Each number is 50 + 12 x the weight over its row's rms, rounded and kept within 0 to 99. Layers, rows and columns count from 0. The size before them is the row's rms in percent of the matrix's.

# q: layer 15 attention query, 96x96, rms 0.0507, rows 0-31, columns 0-47
# k: layer 15 attention key, 96x96, rms 0.0441, rows 0-31, columns 0-47
q0 145:62 42 43 48 47 56 51 36 60 44 70 63 53 42 38 34 46 42 57 61 69 35 58 47 64 38 46 38 58 43 57 61 42 51 65 53 47 57 53 73 47 44 58 60 53 58 39 63
k0 061:37 58 52 78 52 60 45 51 59 54 55 32 55 44 54 59 51 66 61 56 73 61 56 75 56 35 50 32 47 35 75 46 38 63 31 44 27 46 56 29 37 73 64 45 64 69 33 61
q1 131:35 71 53 56 45 42 36 60 48 53 44 36 54 57 54 46 59 55 40 26 40 64 59 50 49 49 52 65 50 51 45 33 60 34 37 40 53 44 47 27 69 59 25 50 41 50 68 33
k1 060:40 63 63 40 47 56 65 60 56 32 45 55 60 54 64 71 51 29 52 45 44 30 32 52 40 48 44 55 39 42 66 58 42 55 38 41 51 45 29 51 68 49 38 41 44 48 50 40
q2 114:40 57 58 53 52 43 45 62 43 57 40 43 46 58 63 65 55 55 48 38 34 66 45 54 36 59 58 62 48 67 42 39 59 48 37 48 52 42 51 24 58 56 42 44 45 44 62 33
k2 061:44 62 63 44 46 60 56 75 30 41 56 64 48 52 43 41 54 61 57 52 58 50 50 59 44 35 41 52 45 45 61 61 67 44 65 66 35 26 49 48 41 43 33 45 35 50 37 69
q3 131:64 33 55 46 47 63 56 44 51 44 54 55 50 52 38 32 40 43 44 68 57 23 51 44 66 44 45 44 50 42 50 58 29 40 63 54 53 52 49 71 49 48 59 62 52 48 34 67
k3 066:63 70 36 61 37 50 41 71 66 62 45 48 41 59 38 66 64 51 61 48 52 63 28 45 60 59 56 55 58 29 43 29 40 67 52 37 65 31 39 53 48 47 50 45 55 36 47 41
q4 078:40 39 56 66 44 37 47 30 69 55 52 30 51 45 51 60 58 59 40 44 45 51 55 23 41 28 36 46 31 52 47 58 43 59 55 45 48 56 47 48 35 81 68 58 55 37 55 45
k4 053:47 42 42 28 47 38 42 47 46 39 30 73 41 42 65 71 34 30 67 52 42 61 73 56 44 48 65 43 66 58 46 36 72 51 53 35 51 26 50 48 71 36 40 46 39 56 45 58
q5 075:51 78 43 42 64 30 66 58 32 41 40 66 39 58 63 61 51 52 55 44 45 55 38 62 36 49 35 56 45 52 47 25 61 55 39 30 57 38 52 30 79 36 42 38 45 33 58 40
k5 044:42 46 70 46 60 64 50 53 31 61 53 34 76 55 41 67 61 44 56 48 55 51 46 44 54 71 70 44 66 53 71 60 70 51 61 51 65 61 61 50 70 45 48 59 34 31 60 75
q6 079:60 39 39 37 55 86 48 64 33 61 43 60 51 62 45 55 47 44 49 48 45 43 44 73 55 66 59 60 62 54 55 59 49 40 38 63 59 51 48 62 62 38 23 38 47 59 48 68
k6 043:43 54 21 64 56 57 33 50 55 46 54 04 63 55 48 36 48 50 38 36 51 47 49 48 54 56 46 45 48 33 45 59 30 50 39 68 48 67 59 57 34 64 56 65 53 57 47 60
q7 073:53 58 59 38 50 43 44 65 29 40 31 40 57 63 41 48 62 49 42 42 41 39 51 62 40 68 53 52 51 45 57 41 56 40 36 47 67 49 45 41 74 33 31 47 33 36 58 34
k7 054:56 50 28 45 51 72 29 71 32 52 41 41 66 55 42 65 60 60 34 44 33 54 48 59 48 54 55 39 55 48 61 72 32 52 59 66 47 49 62 53 41 54 52 50 53 43 45 66
q8 073:55 38 53 46 56 47 59 73 57 46 54 84 55 51 46 47 67 39 62 52 47 45 52 52 54 54 41 59 59 72 53 34 66 32 75 44 53 37 43 23 37 44 37 45 36 51 41 43
k8 052:58 49 64 56 60 39 36 53 55 63 58 42 48 42 73 61 56 36 79 44 24 61 49 39 57 65 68 37 59 43 56 45 51 46 50 48 51 63 36 57 42 74 38 51 50 44 49 63
q9 089:56 51 51 47 80 61 40 48 50 67 58 69 41 33 71 59 49 73 60 59 60 56 47 65 40 41 31 52 58 71 51 55 58 23 29 51 48 45 37 32 61 63 62 47 31 41 72 57
k9 087:31 44 58 52 60 58 36 58 44 55 35 61 65 39 45 63 38 42 62 66 54 53 45 56 51 56 38 52 56 60 65 39 46 42 63 43 44 61 59 31 60 58 47 51 56 47 80 51
q10 084:54 59 42 63 37 46 51 46 50 40 51 46 66 74 45 33 58 61 45 70 53 61 50 52 68 30 53 35 59 74 49 62 54 51 63 53 55 47 45 41 45 64 55 44 47 44 46 49
k10 127:47 66 62 61 38 44 45 40 56 48 43 35 40 45 48 46 28 59 54 62 65 53 33 53 65 30 41 60 57 68 59 38 52 57 49 44 41 40 55 29 34 53 52 37 70 61 49 28
q11 084:49 53 53 50 32 41 58 57 26 52 39 39 67 37 78 48 33 42 30 61 39 53 63 64 44 52 34 39 52 59 56 37 68 43 30 58 52 44 44 42 43 45 30 24 51 38 40 50
k11 142:54 61 48 58 35 45 55 39 30 60 34 36 53 44 63 49 20 42 40 53 64 58 70 70 67 44 49 62 62 52 69 57 57 46 47 51 40 36 44 44 51 27 37 33 57 61 39 39
q12 089:59 52 58 24 45 41 44 82 58 16 70 68 67 48 41 52 25 22 63 32 33 40 54 50 42 55 41 52 31 54 41 37 38 64 43 45 48 47 46 53 56 30 56 33 39 41 63 55
k12 137:37 50 73 28 41 58 50 68 22 41 69 76 74 49 32 41 45 46 54 38 36 34 43 51 46 39 44 69 28 21 39 46 48 65 47 47 42 35 60 45 52 43 49 55 53 36 69 31
q13 077:51 44 42 60 47 66 47 42 56 52 53 66 66 50 50 44 54 59 45 70 41 46 66 39 66 36 35 60 66 42 41 24 29 37 63 55 65 46 27 43 56 25 41 63 48 64 36 48
k13 131:48 43 31 55 48 68 65 44 65 42 61 57 58 51 66 46 46 54 42 57 36 51 58 66 43 32 52 71 60 55 07 44 53 38 63 68 50 29 54 53 57 38 42 47 46 53 42 44
q14 083:40 37 53 52 52 44 67 52 42 49 55 61 45 61 64 53 47 28 52 42 31 51 34 49 40 59 71 64 45 68 39 57 68 44 76 44 56 56 44 52 58 45 55 67 44 56 57 44
k14 138:36 21 79 52 53 30 47 36 63 51 46 50 49 52 35 45 62 40 53 54 30 33 35 50 60 52 49 51 34 64 45 35 60 27 62 50 76 51 55 44 54 46 45 40 59 47 55 54
q15 087:55 40 37 45 40 56 67 51 45 61 61 49 65 48 52 60 71 62 32 49 48 45 42 50 35 56 62 49 31 50 49 57 57 51 58 77 45 66 66 65 32 52 68 82 45 52 29 76
k15 149:47 38 44 40 42 60 55 37 41 67 71 22 42 60 45 36 80 45 44 47 49 51 59 53 57 38 53 43 37 75 65 46 53 45 67 63 54 56 54 50 41 34 64 54 31 43 42 68
q16 130:34 64 63 51 50 45 50 64 38 56 29 35 49 56 59 64 57 61 42 34 31 66 50 54 37 61 53 61 47 47 52 40 61 53 27 44 49 54 48 28 47 53 40 42 53 46 67 38
k16 076:64 33 33 35 53 54 58 72 44 45 52 69 50 43 40 67 53 32 82 49 42 69 42 52 57 57 41 31 62 54 37 66 27 50 51 64 42 47 37 53 60 50 42 46 44 40 58 37
q17 136:64 38 44 47 48 59 53 36 58 43 65 62 49 43 40 35 44 43 54 62 67 33 57 47 65 41 44 38 55 43 56 63 37 52 64 54 49 57 53 74 41 46 62 59 51 55 36 64
k17 075:36 56 75 54 48 16 32 36 41 40 20 40 54 44 37 40 27 44 37 53 37 51 46 36 34 54 52 63 50 51 26 72 76 51 47 29 58 50 51 43 58 56 50 34 55 67 53 60
q18 093:69 26 58 52 48 66 51 56 36 40 33 39 34 68 45 62 47 47 46 42 34 40 60 47 34 41 71 50 47 76 20 42 44 52 62 43 59 47 43 46 42 71 49 43 35 39 54 45
k18 055:45 45 50 30 69 66 31 65 67 43 36 74 45 27 46 34 58 47 68 51 67 50 63 32 43 32 53 47 38 28 62 45 48 30 55 56 51 52 48 40 68 34 48 41 65 48 59 55
q19 076:59 67 36 32 58 53 50 61 47 43 72 70 45 50 48 30 46 33 79 71 73 42 52 75 50 76 54 52 70 44 45 40 57 50 40 39 39 39 46 37 63 32 63 50 52 61 59 50
k19 057:46 49 25 55 59 54 46 57 33 56 54 31 41 37 43 45 58 55 34 43 66 50 38 63 48 36 49 44 45 45 49 78 58 46 65 79 64 53 54 62 27 58 36 47 45 39 37 47
q20 127:56 40 51 47 41 69 50 43 50 45 51 51 48 43 34 42 48 54 49 54 58 42 60 47 64 38 50 43 55 31 64 68 34 53 51 54 47 70 52 75 32 49 59 62 56 63 46 61
k20 057:43 15 55 44 67 28 53 36 59 67 42 54 34 49 37 49 36 41 45 64 57 41 66 51 56 44 47 38 74 77 32 48 52 52 58 59 63 67 62 50 39 34 45 57 64 42 52 42
q21 082:39 62 43 64 43 18 51 33 68 58 57 31 47 44 64 65 52 47 64 51 49 58 58 33 42 34 36 38 33 53 36 43 60 57 50 40 39 49 40 38 53 62 63 54 56 40 45 32
k21 044:56 48 63 57 59 42 53 63 50 40 41 82 55 50 45 73 46 49 57 64 37 54 50 41 49 44 68 45 60 58 74 43 56 55 66 25 55 39 49 62 51 44 54 49 58 48 52 67
q22 066:50 80 48 39 60 32 43 62 40 36 47 54 41 61 67 43 39 53 61 51 51 41 30 67 50 62 40 51 52 60 45 32 62 62 49 41 61 39 47 38 77 42 46 29 50 37 63 49
k22 053:41 62 69 59 47 48 33 45 28 56 51 27 63 41 48 51 66 46 67 58 44 52 42 47 54 67 66 57 58 67 47 51 66 25 57 42 49 53 56 47 59 53 36 47 48 46 23 73
q23 093:63 55 59 60 57 19 57 40 45 55 51 56 36 38 71 33 48 48 51 57 66 59 48 33 55 49 40 40 49 43 49 45 62 55 50 48 34 51 59 43 59 60 63 62 58 56 49 48
k23 063:33 35 56 45 46 61 43 45 62 26 46 35 50 63 55 41 62 45 56 55 36 37 57 47 43 53 57 59 40 39 51 19 51 52 41 42 64 49 42 59 50 30 57 64 53 47 44 47
q24 078:41 65 46 68 44 32 56 55 59 27 56 31 52 46 52 47 64 52 63 61 54 54 48 46 31 34 44 50 38 58 33 25 40 65 62 30 39 50 48 24 30 55 69 47 49 33 62 29
k24 074:54 61 69 49 35 48 54 53 48 67 67 75 51 54 43 61 64 62 50 50 55 51 39 48 27 34 49 44 60 69 66 60 58 38 74 51 41 31 53 36 53 55 56 47 67 36 30 47
q25 087:72 55 37 39 55 46 43 58 61 74 71 38 51 43 62 35 69 57 43 29 55 50 64 57 60 42 47 41 50 66 52 55 61 36 30 59 41 51 47 55 54 26 53 53 51 42 40 60
k25 114:49 48 57 61 43 50 65 44 59 75 65 49 46 43 64 35 70 52 53 51 47 38 27 68 42 51 25 48 51 50 48 55 60 35 40 58 54 41 32 31 67 55 31 40 44 56 31 68
q26 087:50 36 31 43 49 59 64 53 21 63 49 81 49 38 29 53 59 65 58 54 36 57 77 45 46 63 55 60 61 64 70 49 58 44 43 46 47 56 47 48 47 56 46 55 35 42 74 49
k26 118:57 47 57 32 52 63 79 37 49 79 35 56 43 45 40 58 32 43 58 64 45 57 51 32 57 66 60 59 50 75 60 37 62 31 55 49 51 57 52 60 51 64 47 55 49 57 53 60
q27 084:61 53 45 44 49 69 64 59 64 42 44 37 38 40 59 31 63 47 57 64 30 69 59 55 41 51 60 43 70 47 57 52 60 44 28 50 49 67 60 38 83 57 51 53 38 71 24 44
k27 121:55 31 34 51 28 80 45 67 50 52 30 56 67 54 58 42 68 49 51 70 45 55 51 56 44 51 46 38 55 52 69 52 50 47 18 56 63 39 50 41 60 41 58 44 35 47 41 43
q28 083:74 71 48 52 44 47 64 52 42 65 38 57 46 43 46 48 35 39 41 43 37 58 79 54 57 47 37 49 67 59 48 66 49 35 64 63 33 50 53 28 17 42 36 23 43 79 40 47
k28 123:65 62 35 39 42 43 40 62 52 60 41 62 69 44 50 44 45 50 40 36 42 41 41 55 51 44 26 28 62 44 29 68 59 38 52 52 49 39 54 46 56 42 46 36 66 72 55 45
q29 082:47 63 47 41 50 29 53 54 31 60 65 46 56 44 76 79 55 65 43 45 39 42 25 32 67 66 32 55 63 50 48 45 40 33 61 29 41 66 46 51 39 33 59 48 63 55 56 40
k29 125:59 54 42 55 52 63 58 47 40 26 64 45 54 60 43 85 60 52 45 43 59 54 58 49 64 74 32 47 36 55 51 41 49 56 82 59 58 46 37 55 50 49 72 60 53 32 54 40
q30 078:30 33 65 45 58 76 60 60 37 40 37 43 63 39 29 48 51 53 40 39 45 43 61 44 29 57 35 60 59 67 49 56 65 39 57 38 58 52 41 48 28 61 61 64 59 52 56 45
k30 129:42 34 78 43 52 45 64 53 27 39 37 37 66 47 34 63 35 42 57 26 48 40 46 47 47 62 45 47 54 90 25 85 47 55 49 55 51 45 60 40 54 60 60 43 54 46 60 48
q31 084:48 63 70 65 36 22 41 50 40 39 60 51 40 37 52 57 48 49 60 40 40 67 48 59 51 37 69 46 55 69 43 45 54 53 68 53 47 32 58 53 62 75 63 51 38 36 47 48
k31 130:46 48 69 39 37 42 40 56 64 39 57 44 53 49 76 38 57 41 49 36 41 46 43 24 54 34 59 43 27 89 69 45 72 78 68 58 53 39 51 42 47 58 50 55 44 60 47 34